Weights of a small transformer language model.
Architecture: rotary positions, untied embeddings.
Training: a variant of SOAP for these matrices, 569M tokens, 2170 steps.
Each number is 128 + 24 x the weight over its row's rms, rounded and kept within 0 to 255. Layers, rows and columns count from 0. Numbers have three digits each. The size before them is the row's rms in percent of the matrix's.

# layer 7 MLP down (transposed), 704x256, rms 0.181, rows 399-470, columns 192-255
102:104140127147138117076116110130100158140171139136170154109122119156103180153140092111141099095120142132127110112127111147155141146141126106116120130176090130123139104122173134103099153154095125
096:107162130091136144167110099125090091115155164183126112137108146136115121114102095139135132123148099142169130108121106102094070150122106154131126120117141096160177125115152108094157144121087127
103:104179129093140148167055172112118123153117120165111130109144066136117135124129123136140129103151159102101090110128133108105128126147120105122130124168134109159126139100119102121194147117153136
096:135118154138154088124137085123130134140091129115130101145095106139185151122149139131107137120148134102107159132148110134107118126087122134092082151123110151151148112115155105124178159149137122
110:152173137121117159091139109118137132133125140143112104120110108103118107117141134186080111165151173110166124118118144136140107118101161097089117167137126146124128131130145087145119076152117127
101:125157110121126128145127085143149158132125151145075153082148106147096095180140127151128168124081091094118135109131162142135104130142107144100126107131113121110108142168088163142122107140110100
100:140149122176120137111163142106094154098101152108120147107087137167137133098107097129173099164140083109161170143144127108137124156141179165123137157114142128111103135127128116109106126103155106
098:146125098158120109142116115116167131135130128146141131127101134105137139080115110148140109136088163115137117121080151170149105146131144133095121176081113111148126112110101116165140131165174139
099:184103130159118106183104130151083146150132153098161077131146131121147097159158105127140139137139115106132136120126126120131150113132156108107133103125120129136124106160139098096129122168164109
095:106100089143113110106165145151135178131120109128092148114156134125166121116143172157099148154139118117111119174147152143137122109098134139167185090149160113171130166159081158102101162125144120
091:141098162108101129110163169169112142136156148151085148125135153149093114101184121131079134102128141093158112103095121123102137159124138167120098113141108122125127148130120175135120167186113130
097:106123108139139121121120080132140163130116098132112137072132168129099067113141136037117120100139137162138098139091093141141141119131141116137134097127136132103169132122133129128135130120146114
103:120164126120099187122117107170143078144082131072122150107108082165131079144183126093099089152139068114167147157120153155117081138122121110140118131119097107133117154119124108117140135154145124
099:099152131088127107170127166095125105140131131103120176112115147170145091155143146098155124145109168120135082151088090137111131101122138129146132166202105174152136147142119128121111139114160059
100:148108088167144152142124121105138116157097119156129143122132114128184133150142112159142153122162140133118138122152102130110123201115160116127113106140145103088121078118111117139146120103145100
107:129102168089128151125133125151128104143129116094132162117159092116124143147137131171139130118089149116156115130096072143130131144166139148147131159156126154131125096098142120156128157096133161
098:082117133172115132117121150163125115131142110120125137097125101112132120153115120148124161120128139112136104134164133127115129134073101146146125159136166129167094144122118103095114171145149112
099:121172130107160112098116109119131155127142133128148133128150138082112155115162104113154126113127159101111128125126150132105158118123131134129164127160105132067103123158092136111103101091187144
097:131145130136142146109144137107120100116129135135157080096128120154152122165119114156165109105143116138132125144135172115111128142129136170165175129160132159118117062116136121118104095127116102
103:109133127124080120150103144114154109134121095116123131142128123131172116046111142078158142121144137106179130074127119116124080126122149124165129103145134126157115133137101118147131124114115138
100:134156104113135128128173096088173123142144122126086135165110110119157142127141164138120135151136109143128117141085094130122133120113150101145166128149106107119146107102145107141120136086131131
101:132115149107106118143173099166138134120096106132171129153094152113145120114142120150166107127109116122141144157136147110133092158086138129101163104119140120121138137105096123172124126125156132
107:155134125141090047115155114124161087155067118116101134150125101134145175112130105136164132136123125126154154130100126137105148121109129151137130147151122123180152136124122141137113145107137149
103:118157119136136114102093158112097164101133140168116138145142118156147120132081132124127118119138148137080101143098133097172117065125119140153128105129140115096091159113131136139145115131128120
107:083133124150120128126123123127134146092100158107152085125161150156094130150153082119075106154104158163111120137118090124142170121150122126107105139142139131120160111122159151147084088139135138
106:150152102089095117082125142093117094105106069109169126124137104129140103161146081099117127134096086129149174138106120097078089135129091112108125125121162174153119121129096100153109126154139116
095:102076161116136111134117121132086130138145130149156138112141180139130158144137109127117118170111073065179134126134133168132120098119084139137129137126131125120143159141121171127131179173127084
098:147152146108144153148106172126161157124157106135131121134065129115147080165163148157105098083114154128142170147138124166115108161135146189099155185118136107123125136165130131180166139139130128
097:127067146123101136100162134119121166139122141131083106084095151176146180161146116121157133118133103145169132144134165157132120108108110150082137173130121130143134138116143077131129128119140086
104:156125172119129097137088128131080156148096153114127156114175172127147146163118133124143132160156102120114127118067104150127147120102135181148156128139097141119177145167103136092130128111117128
109:135117158090116128147123098159103168100108093134138175146117139153141128130156167141140133109059139117122116143151115110134123086120137108136088135139116113132167114197100112133163127143141143
097:109165155106162146109142117157132119113098146148127144163115155142142123124095184157166147147101144199089144126123119091132097152149153152146133152137185089130112139142132096160108119124157085
094:153129128119108131123154181113127144130131165147090104155156167167164058103147130079132131124131103130161156128126121147093182106124157125110073115129105101136180127141092093142113110155126130
106:158106121155110086134131116134161113128124134126122143103130135105101134123143132121138146137121166106132151118151110153136111136137167149149139119153118142109161144149173145174150105166155100
100:152112128113157178130136149094143096092115098145123130126163102111158117129167136122150105151118141138139124141137154117104130141138175117107093117155102112132093112115156125106111152124104108
087:141142125093138118141125121118138181168100137129114148154131135109107095147133161134172128142095098181124121153149112152161139135125158099108080141135105114130148116109102101122107107142152085
102:136109104119133133118132163134140123109159100136173132098141154119120122110122106158138112120141100163144166144152092114117095128114115111118117123103122132146110144101171115125132127112081115
095:072135159116160106106132143096171146147130116123096171175119134144104141096125118097089132115088159101123126129144150099124106141150121147150173132152121115092113145131129134127141126137099161
100:141127104111136144096090104120104143109141135094114126093122176124091147127155127128109174109159091116100139136091088162158144134132147157106118080126155140127143147119128161123083155107154065
098:127102107099129124136138158153098175136146137110070164171092098138151148073104130146128098131163116119124141141143126104097146131163126103125159125093096162093132122132164086142087142088097113
104:147100101123101127117105143169120141120154110156135135102138143109185147136148113138104084145141133173116094113149091080139127120115163132155114109103114146121122158177113145120149106102129118
096:159107141126140129108107144171110145144146111121142150098122135118125096141108156139130108147111089101157122099116119171123136140091126140122107089132161141093140154101105131105107161130149135
094:132127150155147153154175147143138157132150092136088123097133139114151133120155135162188097115119132105110125172107136113077175172125151118108160131138126155094114095126130111112143097140135132
109:067130123141143106148096191143097146130098118102090107110150125164192161115146129121143115147114167122135118118128166155151166109133129125143139191110156128112088079143140141110104132172136133
099:107141091143121127139161108141127139131153137150129138082095160142140151100160114149132109099171135141121148076117151147133148138134112106159154088149098079118095155126157141137121106143082148
109:111130091108108125149122123155128142110126154132102132107133115116115158116140091153149103132119114165100097128106173148143117118095124171164107126127143090137136110127116143133139114133144140
098:165093124106126084173168151142156180152125139139137109132104128144119128146126113137146115102175133150140102131140109115107112139126123141118128124150091151075136104116117131137163148122121104
097:122130103135119109163156130132112116153104108151128141154159087131148094151092104182149092164162106108104099132155162092158107170123141099110087116136090096145171102209146140133074115088135117
094:126135124145144168088108127113150109131108064100132139117148127126137113167165141086081136134097079135135153096141074115115136126136105102132120157084121125127098109152110132147128172147155093
106:123120122119130100110119085170160104145095102090151108127159152127106116134119129140132119116126113159132128154112120102152123155125129128115128149136160125155099104159088107145137147140118118
110:077123124115157109111148170082122138181132144154129153128140112107099118118135115163112099114100086107125124123139121154150124145135122139064197087085128163169142129131132115168093142124120135
103:123117118099152118145155106145113133128125129156129121121100112158136165105149100148178115109123123100103166097104112142106165106131095131119125115142193124142090178131163118155141094167129125
095:154133130124144157146092128145124152090123114107142131134135115139162103123153111154110082160130097142127121086100135127125080142128131148129098114110141122081114114122099101140160111123121141
097:121186100108110185147126113144128123161108133123126136123115181150108097071122154123134110129128096151154147116118133143135125113105100125105155116128118115098155153091154118107118087079150088
106:147118126203169126129103101159144075122150085134102182152139114169138128120102122156121145098085109130124125145120173149115119162169152153110124085100156168109143127151106109097101075124158169
101:127135108135137147125127127095124114131125139121142111100193108144144135125119143139125081089119113105170121114185105132133144137105131150154151084090148112142096105120141162149073098115127153
100:140126134117133130090127093105178161152114124152109091111118125121184157113123095128095123116141164118135134111177166087171120145145108150124098155110107151132184168119148148163137134147130099
092:127173164092139162123128137089159108139115166126143079137131116146149112160128158095113131134161156150159103108167133097170122132124169114136153129125138099170141102126123135080111132141189117
104:163195163126120172066135136144160054096126142110163165150146122132083137098096123137120135137149130098117120119128122125141116151111109116110125130104143143112134111174145146148114106137089139
094:120142137142109109126083163129103124092130141113135126127115107107125147133124121096152112152152160115110131142100087110116154114114121141145126128157152099107153088132088155113105138108124125
100:124131111084151093090109111186181138131111155117108124110131143113160093128112122117093117131093153121119123130125106121095164099144161137143120062153136116150104107137158154132129110143105120
099:139138200110150082077102099160116138132102159119118133160134121131128132127100113120122065113126117123102126093119130105112110123081145112119120146147170130158139168102139120156115138154123128
099:098165138099134127149103106091161158107126146133128126139099073140125163104141130147138121117131169113155133128126127151181119183126130128123151128151101099162144060090104113119138076105132088
098:111150122088123137151128143141127128156149118120120097138122109107126139104118113141150151123132149101152161120111157134165136165156093140117120162137146142079085210144135145169093119143089143
106:134110157079115112096129112149153086129196125174104125097139146092110127150124128078141180132079133120124130136128125138112122134120101141131104138138147070124128126097150147115112129126083151
084:079143127125097121151149096116192128195120104119111085170135106133116145136079103127153142174133146092127108132120123116131093107117149122150148149166131153145124133089135134118154163123128093
105:103138106107136129112117168113123130128119138118169126132159154135101104109130127126142136151092149178116136119130126124114124087144086129102115076131111132108108117082176148083118112073150141
103:144160101157165080115103152128115148126121166116129177095125135136102112118080120144118140106124105109140105130191129149122115120142153129137133125121101105139131123082139138110098132112165123
099:096135138119138129137142154075132113076119161120108123155107157132140103153137156124059146083123132160137127147136106077158115100132155126109128109159140091135148118127133171141101118112129124
100:133154120139139132115122107146097095143161150109089152094117124114135140134126123092116144129066136105127139109094143101137174109145112111121141139134134127145157168125118127146121157128156147
101:105103141079131150109124130123102153149104104112119127115147113121176116127124123124114140064130135134106168162126128127132156072117115126128164153171166142101157120132131136119112133104077100
099:106148148146151125148100109142100148112098103155126090158138167064068139138110121135112120088118135097098136113109108138106094117073083113129153117097111179109110127119149137109114159118135142
# layer 7 MLP gate, 704x256, rms 0.186, rows 400-470, columns 192-255
095:090143098100151102155159165099139167108100119150110081130069142174109116130147091114114112127120119112092140138128100107140130107075122122166116137115096163124093130138156123155116115111110126
103:145144116082168136170159125097129144117152104105134121138149125090138106120150157071117123094149093155130094136119171126153110121156122141139138164143132102133129139085180157114127183156174138
100:132171116145151136142130154156137206124130177141103109163095150126138112086107110114174113099125138119161119118143116132099112124133118107136139125140120124161145115125093128169134103132174133
109:145124133081120110135145090112136131135167142159079139145122119131147119120153127122129174112085102127136100115102099118148132148098160106149133145120143171161144102130128104151081137133119103
099:131141117145111068117129104130092158122112172121133123120112133137138148097128151134139098123118074114176140117105166084164101111162140168096130093160126156114149158128144141122105143119102146
092:121098149145101158110109092116138144147136143114103107119074119136105097073127143106166137149113129155118127170170085114113147114098143153154138151093153107148107184129139162108107120114151068
105:134107141134139124138109084142112148152110156127140138121093127088176095140099118107122112170096104117131124106148137081124110125108123092098152137132108110160110131079132106106137081136116131
104:093122094103078165093151162162126138127118159120103136123104098132121126136099094183173115111106129125106158177162112101134084122086108115123134157146166144111127150110080135101124080117117091
100:115144151096110123140127115120138149135160133123138147126142150104120139190128147106118130125095137102121132156091111135154128115099144129103135134115151128149084049147139107156170098132150112
102:137121159123158122104128136147136141139128132128135126062154118075125127150142141141070156120125109140145115147102114112134082158102099098083134096099139149148100096154098147132148125110125084
092:117138141131130163108112115109130100181086118117139108093135083141162166154119138179147162138129141126103150108121107114131112132098171115104119138165153109136126117110143126178117145118110109
099:121158118105126132075077124140127156123178107156122120108147112176156131092141104106156113115130082100156162114126109135149107157114127112112126148148121143174107122137130103092145156096138135
100:135150102135111121127120111095163102110116121135154162139110133126126124130121170093132103104094175121159104138132131143150122085126143138140179146114146115120147153125134114180087118126142096
100:131140135131147182160117129123132126109170183115108104152073128119124116141144121147119162140115149154109151105086107133109126094119101120138137118137121088136115157140102112115140124148105134
099:129131123095151106164146123139151117146153140118124142155132111133123141132114127134111141153136148101159133102122102132130104138099116116139095088144115138143134156185123144171117112121156176
095:145133085141126111147118112168128111140098123171090180120168132107124097100132132119193117145153108126133123164142150125139121127117097155121093144114155145148120148080135138111085135117161140
095:121137108124152091075113116139131119156142115139141132166162161137118133196169083131154131160185107142124121134136168149133106084125147131103120090108110171107136118108185156086165099126155147
097:098143099076167127152110108109133098106157116142173178134146145133161138174135119100126174113145153147069140149093160107106123099116128128131197146112143103139117114143168125141117152132141085
099:091132104119125100114152120134114150131166147125132160127132113088113120133129120168132152139103155188142120162101134143117126096137163171158152113147123124141128156077134136174113104146115118
094:130135088146102091137122124118106101108124081144133100088105101087106153126123143156131176163131108063145095137143183126139105103120134121123137109110108146108199138141090132120148161122164124
100:119095127162130094137127141115135116150155161085133115103111115109170149115130080146178127071111125089145125101100146074144124092141137119151119142096138182133136136119124125096106116152126109
104:084116150127149080151162106121101156120140141138113137166121136139142143116124106124142131148140119147074129094150084141140129088106116129106137075138145070124146126128130149112123132137142116
103:126126133042122154118102117149154187145135129112142200136149144091173136098124157124129111089145134107095073134148136134143094100150130102145150129104072141105104112097095149109132120141145141
112:169156083110145161133087065120156100105142115119147092148158146173079115103097122136105139164132116100131133086139138155123106125157129150153111090147087136132153134176128133102103173154084148
103:114147078165110103122133102153117101149142102147119109133137140086095080124090154135132142115156117131114129158121151112126109097118106104124127068147159167113110124112116126083154121125106095
097:110106112098120134141117123074146087115116190110095129108112097110136163131117120161073148117103180159169172106110151137177150125107121133117124102150107114115121146144157149148102107103141157
096:150096118150119104108145086148097122106151130133152131103143094108119147121103145133130152109164127153123148098115144112166173100128123099132140120121100100093152112050132120068088128144113130
097:115154137113124146124107121171131101110164138177147124132163135113155098158104128093113119165092141100135113129094131123140144107129182114195103108159135121137104119146138168141131094147169091
103:142164094092116109135144131107118145117064122144124122156150108110140128133148132098185097103150158167159135142149123118145141144109123162139161112154087132144150119081198127128144108097129117
100:145122107124105145171154143139131111102120122126094125155095074131143148112099075148139141163163115168149131145137096118108141136153130132137142158126081139141121097132127158143137130102113079
095:148180108153119087163122102133135137109167153143138145137166158074093115151139140161179081121114133111125118127106112128118130129162129113143095143150143138083147120147127119120109129176151135
094:122132104153117132132164139161115148139155133129117118150121112164115140122148082091106143140145112128113126120125121116166193098124140160116161193103107119149099132104121122179140133097131112
098:108130120144135121114161177163152097154120172144150116129111157146097109117137152108152097162082141061155132121101156123127100166135119124152169170190102125131125124157151139143171129184158087
098:121120129128119126102154139152123111150112121157091135119143111075151138108087161168128073150125134148187130065113147106151151113170145162178147144123143080112119097144115104131078090169135112
101:140182152088115127134112121123115138143110112183141152130146122089144136177139109124105159154139108127133128141134086147087096145165148125136144132181160129111132148061148114092156141131079137
099:120124119128144161105071146160105129101125134134131105149128174155143128112131143154120103120120147098201129119119125101190166169120139128166096112122162150123105132118145125102131108117147165
099:148152130150148120127107132150126043131145136135126103110077135138134166152088116141159105124113120164139116137142175137102111120157120151129149103197154121173148133110133159121088155136099135
096:168123143149099157131116130103117139120103215146129102095138143121110134140126118158119166138140127145145069174118119131147117140152128127140160127178110158156136098114182123119112178103166129
100:118111124123083175104151093145090149168147132126105154137088104089107148127153137108116146136119150102147139109111106170086119121146151112098212117096103126146161153125114120147124130105101141
099:091080105157090141158145143197163128095156118156146085146128155136119101119172127151139110138116161142143107102129130102108134142158118113160124110096148115153121119090086097138145137089119113
096:159121156095100148141167113101123111144138161125107102127113118130135094120149132161179103133114134148064139139104120151111117126148183180153098088119117098176123102115113159145084095134155132
094:116101116099183101147111155167142122158134124113129108103124151116113125093135135073130176169144137101121096119126102178137120071138150119142102119150169124110140157106131118150162128138102116
104:149111142125122122149160079105166122118121122126111107104106120123151080123174124136140089105141120103115138136137130136166106138133111131163157147106114144077106170131115113130168092110136096
103:149157142159123122118097114098119159148171159149131121113091139085109097137114140114154099149149117108152146143178138115113112113092113138131089127110134156118105079122104112124078155134131116
107:080109131106123158149183147166151125141136116104113149109124148132129188133138116139119101120110140147116123127118157089134091131158094135143142096135130140145117146154122092105126112115151112
097:110112095114105074119109107116134175128121131118154154130127099130125148147122108115121141122133154119131123098205113072146152145135139114149155119133127110164123109124145132175134066108133098
103:128113098107079106142142154153150143115108137105114133100132126111108147123080123153088129164096154149114111147108146142130142159168116133167161107133105121156154088123115149109115115127112102
098:137133104150199126167107139124117119173153123147146142112143140128141121099113146153114098158082163090095158128154176114116118146081190102159117110139109154129154155096117110142119135134109149
098:103117152105138135152165126133107120153128120129121137147119173154145123115111129083110141118130102136138126121151191128145145135143142151111064130188132141106144127154138123135152147150141108
105:127129139105111152130111139137156143139138153103137081152147170122171141106160110117117134070153145142120090093115105142153087118088146130174108114157132153122078133094115148135143167135154136
100:137129153138152125079137113146148160116112084104104124115133171131116124117128127121099143132152131130149115141148149084159111112131126134108118127091134152058165092131066075141100104083148145
102:136085107137146149138166130122126107120102149118138167122094127102176132098104107118077117144167084149063125121193156145144118110103149114151097103158137144119121166137129064137162118109138146
090:177164112157126123184113129148122124133098123135089110139119164094120165116105125110142146130126094117139095117157105177131133176132131110148106134160141156132149159146124115142126138105126144
108:151133111119102124121136122138104163136151110144136145136126112175128171149158136160156103146104114161127146124152143103114077101137136110118111114117103168109157101124141121130160134122150141
105:129119121137080105146127087120162154103134128140090191120116122110120123121171174113107120144121157108103130079079131144077160165136096145131130143121104108148139129131156111145140133139106094
098:120154133110063168143133147137096152136115109115146125119134137157072130137153122144152112168145080135124134160049111153128108097130147135119105107174165137138101096082091118114123083120104139
090:166121171164110135137156105093167144149138138132145142113143169129107152097142121158094116112147112123093147177124145137116114119151117114132140132143103116142129175146108093141085099143131173
101:130094166145122097140146165116101111144153152127126107158110100118130097113115124186076144121169130105134118101103151120093153098115113128108151081126119149147109107180132046165114111142143133
097:107140144116124136077129120160123139097105122109146185125135129127147129127135120101128112126161142185118095129131104069134123136094120116113137165131111103127163144142147116080152159131166079
104:138153126127085123142126122148144128127109112142173131126123142150119137161131170142138111103123123111127119061121123143096124181147131143118102170137053133111107122154087138097105116181152164
100:127112081143092132130176145131146081115147125155126178112111114098150137187117103143137154099127109114156086137138152093126157109141103161120134152137089109131105127127118099063118123096126119
094:142122173103115157145152142120157121145121126149126155143161155093118117114117156135095136137152163120132149117166150140175126130083143138091143143132095190164135129131124163103127105145139099
099:135127159098116153139102111110133139140103149135139160124122095104160135130133147132085120147126091116159129132173176111159136103110150143113068152124173160068112123107115088130173093117144078
098:135128134161129140125111121126161105127141131103116074125108070142135119151107131106145144132107113140120108149112148109104132083123119153167109132092128129125146167094096108117153163149156158
089:088139132119159140151128112101164130150122091156130087136146077119085142154081090153173132170159182093123134112099121166105088079130108150153144153152097114120120111131121089133129137142142098
098:114106138098087141108099143170152121121165126110123144120145103146112064168104126133091106105113176130104096097143109086105124091133142153132129138118115152107115127135104121147134112147154130
098:149121130092137121117156164119093103099089179165116134128142162173128119149116095138156139101174141098164149106102136115159100082170145127153165121139128082142145176133128114104092091118149102
104:137102115142120128123142137104106135147158062141098125095115122123133154120093161109136162128154109136129126134125189103129149131159121125104122114096142173104146134129093129133136125092173150
101:114142155114128135108123112095108142152146133137118175107117131125104134148135158129120130145146140142124115116135116134111142129110151127124113111165119107157121127154186120116169130185150116
106:105074150125133146113149137124136113128161128149113144147138119161126156102117113174144123116103098144138073162112126107163120125101158119131141117058140146138104151108125147161162159135105128
098:139135120097144117166118166140163102150098129173116135104116025170176197139142131123151162130137112122132157151150111132131114165135126128186103135149167123123115097142153145135152172133146149
# layer 7 MLP up, 704x256, rms 0.19, rows 400-470, columns 192-255
098:122173123085122104146063118121101081153158138132109102124106102109107100118148117173154132105122148133121130110155114096150105122135122145151143132139090143134180175099151074118113072095166142
104:149129088126112114096157123128136139175133148120150138110141150127111131101147145088146134149059106088111112116125188137105125161113140099139119112125146145141131127098111160126097149146104083
098:156142134130108135114125118131097139173137136156133099103135121116160100174128134083144119150109134139099115154110181166136111130111158147166134156148126122123136090155163142130123142068144155
109:124158133162122145155138127154128143139121135165137111140107116154140071115115117099125145159096127131095129157096170100095131132157169112133108127145132146113158135121104154126134118116148128
095:130159119104167168125128119113153127098125168106106116145112124141166129121126162154132127097153209127131099144156074148137136161115166125127140154121106136093155093116110129122169126139130102
092:165123187117113147143118152146126115160113099120146136151116148122150134152131141120128117112076105178111086075105139179123124129123105106173138107145093157153123129139095101127120137131125187
107:149132134175110119117139116085124132125129109153128153112120125091139124114131100138096114145085097128097145114123118108144104145131163103130153115085091124143144122128108121123124157127148121
098:131102185127177105100138117106111142154137127111145123138179145124170092136135133136101138109139115065157164132144137147109118159163137125145142145116100078172146135134138134123122109143128131
090:130157106106135097135154157164087123123090160097102124112142138145115128164171120093133128144153145098106111108139137112132127118152127168141156145140122106078149125142109155137117152121151173
095:108113117105123130106106166150118133149174138150070135124138169120080181135104122126145151161111148129096125121151152184111088124145138121127105132167088102165183116140123154122156126117110119
088:132105097121086114158137148147136130134190140114125128159154136082138122133074152144119088136178106077119152106133162172130135140101105142125158095110094106114133115137122130117107122117146127
099:117135092104149140182140168119116131128110130110156080161092181126154138123107081138135107093100143151112183097136127085160112109129128104127136142125097134132138158125137115141147120105123103
098:170129095115155102107101138094173148142115129129137121128146108155151122126136059103124123072123148132127106150124127133128086108108119139164131146127140132117092157090141094141166165114136125
099:112093108138111127137163135071111098128134164129201137131124139134117159128128131084120158122095143141126105100153152117103146156113136146098133121147161097108121101091109125128149120157109115
105:131113199092131119168096124095121155139139119107112170126110133142151133163095089128164141136099172099145121129128141176131168164111147099103128146111103154159113142153105147154110108119124133
099:144154109161116126118125129137113121125126166123093114098146134123151137127133131169149131128136095094149112145126089101106108093128112118140135093134140088135138140091150137127124130147143149
092:139162135089126093110112096139110114102087113094145159090143146141115127132149108118125140160169116145143147140096133150106132124154118162096166140096128077143093120146127125118161109111150157
098:126153131131152108119126081150166123175107146146138146110124091134160125119115127137127143133129117147117138133132126118146136138103160116117129105120097092157116154141123130091154134122133122
098:126127155103084099153108093149099116125163104141090074137112166116127145166171129123099126140095156090078112156140139153096133110150109142110110186135110108108094150092076153125119118129149128
102:133107145159128122151141126079148124128135109092142115137173171142140145108153145099114118196135137152153110125100121147134150130106113150116144130122132129142143099126145170138104127133115178
101:138133148121113100118141075114121115141111125123130115134157157120122136128103137176156098133142103121110122111106158112137143142145140125161124108188153143138118148126107148188150119118136100
107:135083136140116098141134104117106111120117125127134082109108131151093130080126118131149171120140150132108129114134113150113141099134158120107173118149165081136164128110108138150125081066135158
104:145126130084119106111109147143147161126139163111144184117148130103111129100129154119149106144117115132110101119121115156101147117115112112117117160103114185135115107128136138108112131119089118
106:102097140135078069127147170119127097122151139140140120157136131129168142121107099092087125128118151106139141123085093156089173135128152093120084123135110106122127129138112160131115121146166103
108:134160143119113132108117138175109134132130118157105130142130125109114130140086137109093162114148127116129103144118130073153115129129081114129101072138175140093128130129133130072104140150159102
098:132137121089110077085127107127131112147162153118145137125154158145113099127107114101080136134152095080125155127119162178132105101127161123086136150128152134151136108146106149149141188121116111
095:087152144168142110159097140103190133093106128128136138132145110141133110177119100111085108112137094086138135105127130164158085134149139138088093130112087106153081137103085134104147155137149112
095:127159129075130124128152157153104093139114123190130099104107119150151141131156080097115115132129087075128150147158144155101158151119170152084116159157084157154126131111086175124154117147105165
097:114124129155121134185136168138130122125101121154151138135132158099102149129137139135110138122144128137136133169128155110108160142188143160102123138156111137128157158101059107123149152129126122
101:091109156110122142153089106108113140121138115130123155114122143135126104142120123118156142144132122184152145115123106123102121155103116132124112120124091168129125114134089129152100114088150163
101:140127157109179129110114134126130139105116135098128153152096156143151069119107150143123105119160091148153133143140148139137149101146139094145128119096162124162107116147183113085076135147148070
093:120103093149171142109114118130119131141155127129119182130102107098153137104117093176141163107135130107144133141098112104110109082144139120138131094121145134153132118081105132119111122100121159
103:172148153115097169093133138155150152132147141096142108162111151133109111149112080144189155120125125153119178148123152115132132135160107114156123116137139108096134116129136125131145142154180179
098:095111141116136147128152146136101149133134113162124162162145132155137105124128134148130130137119111115125101113115138125157147146119172171124132130140153104142112166128096141142117135131134150
104:118140154095148129147169123119116155117105129114152142119174143133099106097101136129159089099136141113145124159121095102164122102119113155115148112147139126127096134193083108137128130157178119
102:098127135153134144144146149111163146158127138140091142151106131115115121124122128122112127152137138170121125193116144163134097129148126128120155082130111115157070128119130115126116116109131132
099:104153139086144081117123121094106098156090153147130124141128131170137110139090166150106114116088106087129170117115141132123100138156131114123222132135131130118131126143148160109100123141170134
100:124121104109167120133152115135144169156140101143107144150107145106080109108072062101132132124107114111116122111096179172088122100128141188098129085096191125106141155152129164155134110120138140
099:139104111139160101135102107130095165144111119156089121118170091127130106126104154119153105148167129098119121183152072108109121119131090108104104133149101165110137126174135087132116145143081125
099:095155128140123137141126116131131123145158102154188113118121129144125131140140108148100131092131099162159174123138138145161136133113116145162067113106108127084138079125128126154099143133189102
099:157108105114115135106085129116100101165131096110146156134141129122127099151089102134124128134153083100118100056100143110121126099068095102102140109084093149113132067139135104105173127126123145
095:132092144131133126154140133117090103067149135160123111105140137086121137121103160105158137119108116138158155130091135145079135115113135116140185128133138129131098099138116140103133122109166129
108:128110155092138089108120125102111118115122148092153079154131121134150161104168115119113125165125113108118155143123143162126177111124120102109133125100106126154107151113107069144144126115140088
098:173136113153111143120123114133115121153149148097081094167121147112130137095110146096122194158126111105113130098102109136110111116113112081128118130097139106150085118175118107128138161165141113
111:130139113093110118123116150114152144114147124127165105150110145095148142149135119129157076134116134167114116166127157161140110135121149118122115104108141126108116121168071141108171103123129161
099:163130137150107083116118136149157148171103145176120168132139115132159138161161084107141131102157101163125127116164092095132139107122138083144132177143157080147098120093099127117195138088127102
097:110169125115107132163147099127080191134098141130144116114169118114129108121152115085149143106120112132164113134133137135141152174127107105120107133139159153160124125112140098131107125112084135
091:133117126099143124140110131074136122139139130131140138114127160060164163126133130136130112107131137152146114089138147192105127176117141137102153121174146090130179112091121109153095141135133096
108:115126145136126164136106063108180119107131180119128126149131129112182168126134127121145156082109115112057097128138127106097114149127144127133106165148131135113123084098107181072171128144122169
107:148152145114127140115126138135088128153153110116094159145092092126089129116133105138163143132124141114115117117130134161141195119177102146108128142125137145168146115123161156144126134171123108
105:092121123101122141151149143126117144155141129111190141121140131159132155103119151090090123122079147102158147119113097147138126125110132089163122127123153098175095135125142111168134096159139103
100:067102115165137109104129124098127129140105117128141158124116104111154127104130106137135104138156112131097121094124107144076144130113096130136083107100139152157115129140109098127115159121096122
094:102142127140098143124139138168145107119171114124143113149149095114069111099128108130139132117131171149182133103143148148150168171062124087125091149142142135147156124099134099116172147156123166
103:156113097170107134087144147111091134108156105146163124130139112154055134115151187140090093137140149065127130113148099125116169124155138130099131103090147154148146100132113149126111127143125148
101:138134150130140153108120156123143153147124186148087130083136138117120105158106127166153129099134114116180158149095118133151154138107146175102075121103131123129091124142131159161126152161174121
099:134104146145137107140106122137174108149132143136104117126149101142111143091107096132075086095150164100145151113186174122125144137090163145118142100145117132156137124144132124150123143139140108
089:141086133129087120157113119123193151127108110132101125107104121136097131048145112099157177107143106128132099127127105162108092109111164118091130134131148146137119146159099145132115123099122140
102:165158129126129160121152117153125124076153117095128131134125097083085148082095103176112118109135146095116134105107127130130111152125128149129158148103161131117104092121134120132116093156109073
099:140144153151165135156126109135118094150136096125125118102117150156116160158141162128095138110140108107136157144141090126123169107106098102153083125148132122117128121143124161128092095144141143
099:136137150139152077153171150134114161128130116156104169151115135121117130139120119122080141139101114128137150124142112151146145113139149120142141123140124183114142125100135104165196118099135108
101:142141180145173126130141118127119117121136140149131100173139184138106080076095148115124096140135107078107134111105121125187138112111154161107146106088129165127159145133140106138136096149128137
097:133146143133154138125166153136126133132137133116154135094120123099124145138197128128109117130117147133103180160150093117146138118142117142133142106120138101127077162105123171162172121089132143
104:111127121197131097159102137113123095127103078136119126117125103119127134166153115155099188116151144139116110129110141097091140131105166145153106156166119163102130087112105090169127153157129112
099:148154145146125104150138160097126096095138170121121130130121117150136144108093158098157133099134111118139086111081140130172131126134171127173108088128107126085106145106130136127139079096149116
091:139123109126152131087146128146082148097143140114173182149118148142157125096175117096094141140157111154112136096137113136149118166178090115149110109126136120106121151117151138132119119115155128
103:151101169081141115095152108136155150129156139113093132119112106130165163133184065113164106137127137103133101127118147110096141100104147164145148093124102158136129110139128139117206104134146096
101:137141078145113113112115119132124145143076128142076137139125140145125132127117163098129119160088142148159099108129121153148102166137131111134183139129124116120103119163138129127119108167108132
095:092131093108129107130149147109169108122125103123117115141142146124095142119135151143070131124122157135101153137125133059180125129125161106131112120129106134121093070087122145146103114148112074
100:171101150150074134106154120111129140161112133140115125104100154074153152104103108112152125151115143078120117117133139127110123160128099068092135105094140111170090121131143141138096133171129129
102:128074123101173125167125129137118158102080116104104102127117156126175109137109170095105130108128128163141115188121143157161102152123136155136118139122143121117144117081130092105114155123110115
099:111114103158120143142113142133136112131067139141128084127184110120145128138160118108120120125104158144081137118120142187129107112084114125157146143110143143121121136102117141126129142139160125